{"head_dim": 64, "vocab_size": 2048, "norm": "rmsnorm", "norm_place": "pre", "rope_fraction": 0.5, "qk_norm": true, "tie_embeddings": true, "parallel_block": false, "beta1": 0.95, "warmup_steps": 60, "batch_tokens": 16384, "seq_len": 768, "doc_mask": true, "train_tokens": 129200000, "dataset": "wikipedia_en"}
Each number is 500 + 50 x the weight over its row's rms, rounded and kept within 0 to 999. Layers, rows and columns count from 0. Numbers have three digits each. The size before them is the row's rms in percent of the matrix's.

# layer 3 MLP down, 96x256, rms 0.1, rows 81-95, columns 0-255
089:513515494563417482574595584516448576529449463422539471517433423561474565440453585478517420490488553528564453537489551488556512539551508542514466516337537552530464416480499543513476483507430499599479584541498427485533453429461549434484457574468503536445511525504456443513500586510510494472564433514438473532464480474457524455538521446591474515459562575551543507412551505493419509396472504522480495522473528498564472458556546532416459541463536453434472500507481540457481440524572498422485442529436390432447587577497529435536498485488488543506488431544446538458449453490460529471642363460450420462511547588534557477392482440528614508460492587372585490581508466456481577449530536548497479528486534475495439438514520511548519473571543433541454501582545452507492454485459484
098:507458515548466431458402441613470570576507535472469427512557434591533571453571536581438463448470556509558543453412581440504544587497432471564578477433453513462502584548491528530585525420537482521489529416499545370527526542509538515496447432547608541410463510464459448464511464562484568572554464456549559467505497516488583558464509566461536528560386435500496546519510569472565501502530516475517503507555517565563471446592468380486540518529530440488530591550509462507512492420530504471446461539519467563493518514549490476526531620512536435467466528451575443482596522514500548488511553602536513415508458601566585498448430530531557578540542479458569444481510510488484564448448460569437498528577475489512532568489511523527479603489531566477524511518383400500463501510454526
105:478485474377445442498524491535526495562460524527514568514446504539497537438484520489389465514524574558545506426540411556551470517591491471495476412476515452480400493464565545553436540527540466452480441433550560478518484513519539499568486470425433463445407472497535515488564427409539508541434490546454527580449538564521484568539454568508590441475396617539564528465474496562490455597473517551456488465514452571587475459442491478596507477485495535463569481500549466470406499521466503496391573532625544567538496596432494502422450476493475460406535482517448468491460502528581377482492483488590468460472540469522513449521596497499526520490405555558479450613634545457479548472505534484448469468576499433518476539523521642464510513500415431414452518517492488504504451554550523
103:425504521413465490427444524470486477517458519565422501448547470489556477481521490549441510519546464444465445443503508470467541523445468526549540448439419494547563356526535554466527494494453511480527511430460362483478407477590522438511431594508536546519502474528471408610565579528521520417509574542433596479550415553390491566476548466538552522440465537388521512455482536412522547536550481450471599510524539488540461499444482494418501421490495482459491528484540498473495540506483507526534572550476485492534528502519504443470498509497459480432553556422440491564517478582487585433498430496518389532436481558391567545442544507441550506505459469554540473429579541562408557473474520516443463528523559550434503531439457597507458476404625532549556512591483373418533516540457518
105:481481527383459431519413523425500494513482481478504492473545520518560416528467448491520488440402461596440531423513493446508519448541579468455505481458507505531402587506545431551421441524499474525502491507528455460556527430455423440537541537485523589523556522547515455421518500457464571498524504450434412492432498492520547435492399486538631481464459439483537537585484609545561449514597510441485512515369434470577490569590549425516540435580477613531547478538583487471603499463551499457444537496455432461556505439508505468457418499531481542464529449543482509486486510539556514528499579531488496481457600473459559536442456532453428478531563460541485567532439490584550540565475533447571399531577522448531504449451514496572438407508528473480497554358506460487493589566548459
097:583451476496515482597497504545472512474499501439540563479537552479551510405492413579489463535500571515595494438485498429496459469495542415590442488460611575474483459516547462521438616521496477460492445519499436576511489510560506459512511454575446444532479378530500449570498540524468493534527502533459483477447405480518503527495511437489529408505580539486559544427491541418519543468511521419524450583494528498534403479493483430568561518532463406485507480482478605558492439459461495456493508531462435586595491526508499418547488423521637545499477457453553518526461450471521484600554541597551518542520526542420503529447537389488498410473548468534489465536499535461576488498518503427560531573474389584573524461475498621419446456489520493520582691522473495452462516465484442
101:433525430518490572442551468493495469542487528524477535440429473391578568478644532419347597512552518474509489476521494602538488494556500402451544523539572500451467607575506478418503469520547422482538511547549412607546614476515554467392497422463522489429525445502501543558435526458583526463480589543382477492491490572427408501504440564546496469457491449478552464481586445548497432414535523453515483434574448506461539495560517468493500487591540480598489488471540483525554495504516501511445526517494512495614484536578543523551509468552388498445468475504495512533429537457508492537497481527421518481574565429548431479507590426507481554552517540578424529555517497472492430489421570472448434463436484560486563455503431539524468521511453447508540468557521502423543528487510434
095:513567491530550563453476556536469541513478492502335531429588540385446489517456506528480496529596524605506475451416501532502546438514615536438580518485449549610526431526476518518438458510457483490486555510430539557516544562507586542442457415482501474507450527471557501543498528516597571532479539468502525478487527573571569451582440433548449492473511504511480428482582510451525550426551507571401502500499384480556518500587565545566423498443536444454488435503515378475507568493488497539482501481526479490495517470489450536456419521493454522554505490479478569558471522509585429471524465465443401505403511522509550470607590510595493610493529480502453488452499483536407505592572483491371422555389502531589446498537480534475538499434529509555504475541467536482559419515526557
092:452419402550424479446524551465517476438465519452511536458498595427407491480476464517562530498477422537614506442514500543602519440653491542487515508378486548380518551489534457482501428518449541583528471479452535554559576461547515507630546493554529536511540474497540513543492496552440481449489501616406465590612480530568588472426516586501470495465556566548561482595515516576454526444530522543549537472514476541539507524438538449569465488474509474587391465484486489436380473425498498503589439549490389497479495526464485501455537458483479477449485510538521515562461499549510489567505474446520437474421448493562543570489555448540444582548463516416528473492535539512477542400395451563506512529446588450408500475522504586527487497545450527505521510481480501506497485416551578
103:507458627464554520417525480527513524466519613566439392446481448504431482525554476505498587504630473457558594569385421516472549543451645506496462427494504470560556550448503477461511543493501527454537580564411487515483443493510453518547478546481571463510432526492506451478614488461463483415520429442394467479565446540550430517493456604417484528531520456509493537470376591506568536535541509450471446479548464559497437475515436409536442450548546485424552509556496365459561522522602500574570435500493502441504525450516573545506509575498538506480531524445485457541447492456450470509464449474494492407436482427493462533444446420543499522539507541452413461510456482538495548539431603451483539574496452476528501561534540437481546515453461531553545531502484558602465524495502500
091:568566464578552451546506481523494493430516576483480498590457564485542498532431559513504488394472501490481519475553503520522504536567467521477450521524500529532441447493583448584434483554496600452502503550519555454522543509516488546375535515461504537442515531572455504501644437466563397464432564421552513526545491539530410476529557515483534503539411491625452430483529541603455459429443566532503499504422505434569557461562599580415475485507592511476475417523569540464459511481424502562517586402473536521428529497477429536570488543544491373617573522507549453528429507466412421581487542525442552540489485489479471457440465477532565491482492489463568477476490418467531490437473464453554512488485527537472437430476478513488459459554529396470429514650556494501478541518561538
101:448558569491469488513418540421522466475443460539384549578491570445442515485577549624525490572491505528474470496455495544547573557439526580458447447468581482470417436460440497580541522569483481501483552418443561487471516497526438477493407512521483545492499561482401470600469513557432425436443533384525565465457509547464448538550429525534429555535429482506497445413462434608454590543493540460512528459433458472484593488553521513551430548476591541508510601506509543425367478497481498486538530442543494523447477422492428527441383510528491516509498520505548488488554547499542506516541473452412459510481477398485539451466480561421458489463551557494453510579461471429567511526478556493476493566612464479569537545419444558505538544464579409523590491502545534489470450569530534
100:408498603511520498586528503577487445470538582543502504489474478546422517547461525507508452590472465507501494541479460488552504534415446534464529539526481471468479486526479503576537479493527460416479508417514594535382485463426484496525384473442446461498475599498505588484434522501471558526464485488443431523471512567513571617505461542348554556634481408501557571443514451484525467426500310471554503397486419540505489481472522572499490542470466543484519454439428512500506529393581499480454470533501521572486588442498469466510464440570480485540441558450563510439455361442544438448464454494523446540453545509566589563512536430484521443487548503579463528529496487546477431499477494460523533548479491507476454453447504398462464431478421452509476449505571559468558448555477573
104:550507526577587558483523494541494523531479527476485553563455525446579542517519538473502461483511490403520508507497545553430497520462423443473414465490551565529423477480545549427450523537408495538446475530518564533490562498445501471465537507528472537539566404530516407424418506480557488575533437539473575465450452423574496548495489503436547516504535563474476471440623505504374435461438497397557493618530496512567462557472499414526564601462404490530429427533546532549491394422468497533476449476462469501520449563466524531589467444458492379616460558443544466451440459465508474526548555458622498531468552478481533434482403441514499403473509571518517450566514518574480440478576507451464645555501499434522542456504492534464418515496560535521530514457450494404498464476424510
101:504508537456585602533512480482519373526506556465495519524547502484504491569498431474454525522468529526492538484487437559535497583418524447461433573524481518435553449558490469534491553599615533404510514525420483486475485483562474496584431498469439509513461419575558521476506446501421428477445509549534466504500500527472479517485647425529443411502580509527566514575430510395509510387534527517491502473516437557487447491494490483497481434455465458499453515360500489551570485500518499507583471487444568489398520505469506552509542471496527594457467508512561513444521483387572433505587554525518466516478463550459491536555423449438534463434442456424416498590589489416446505564578554501483378504451490525549390448544456545440502445541500428536610517538578407509486474578516441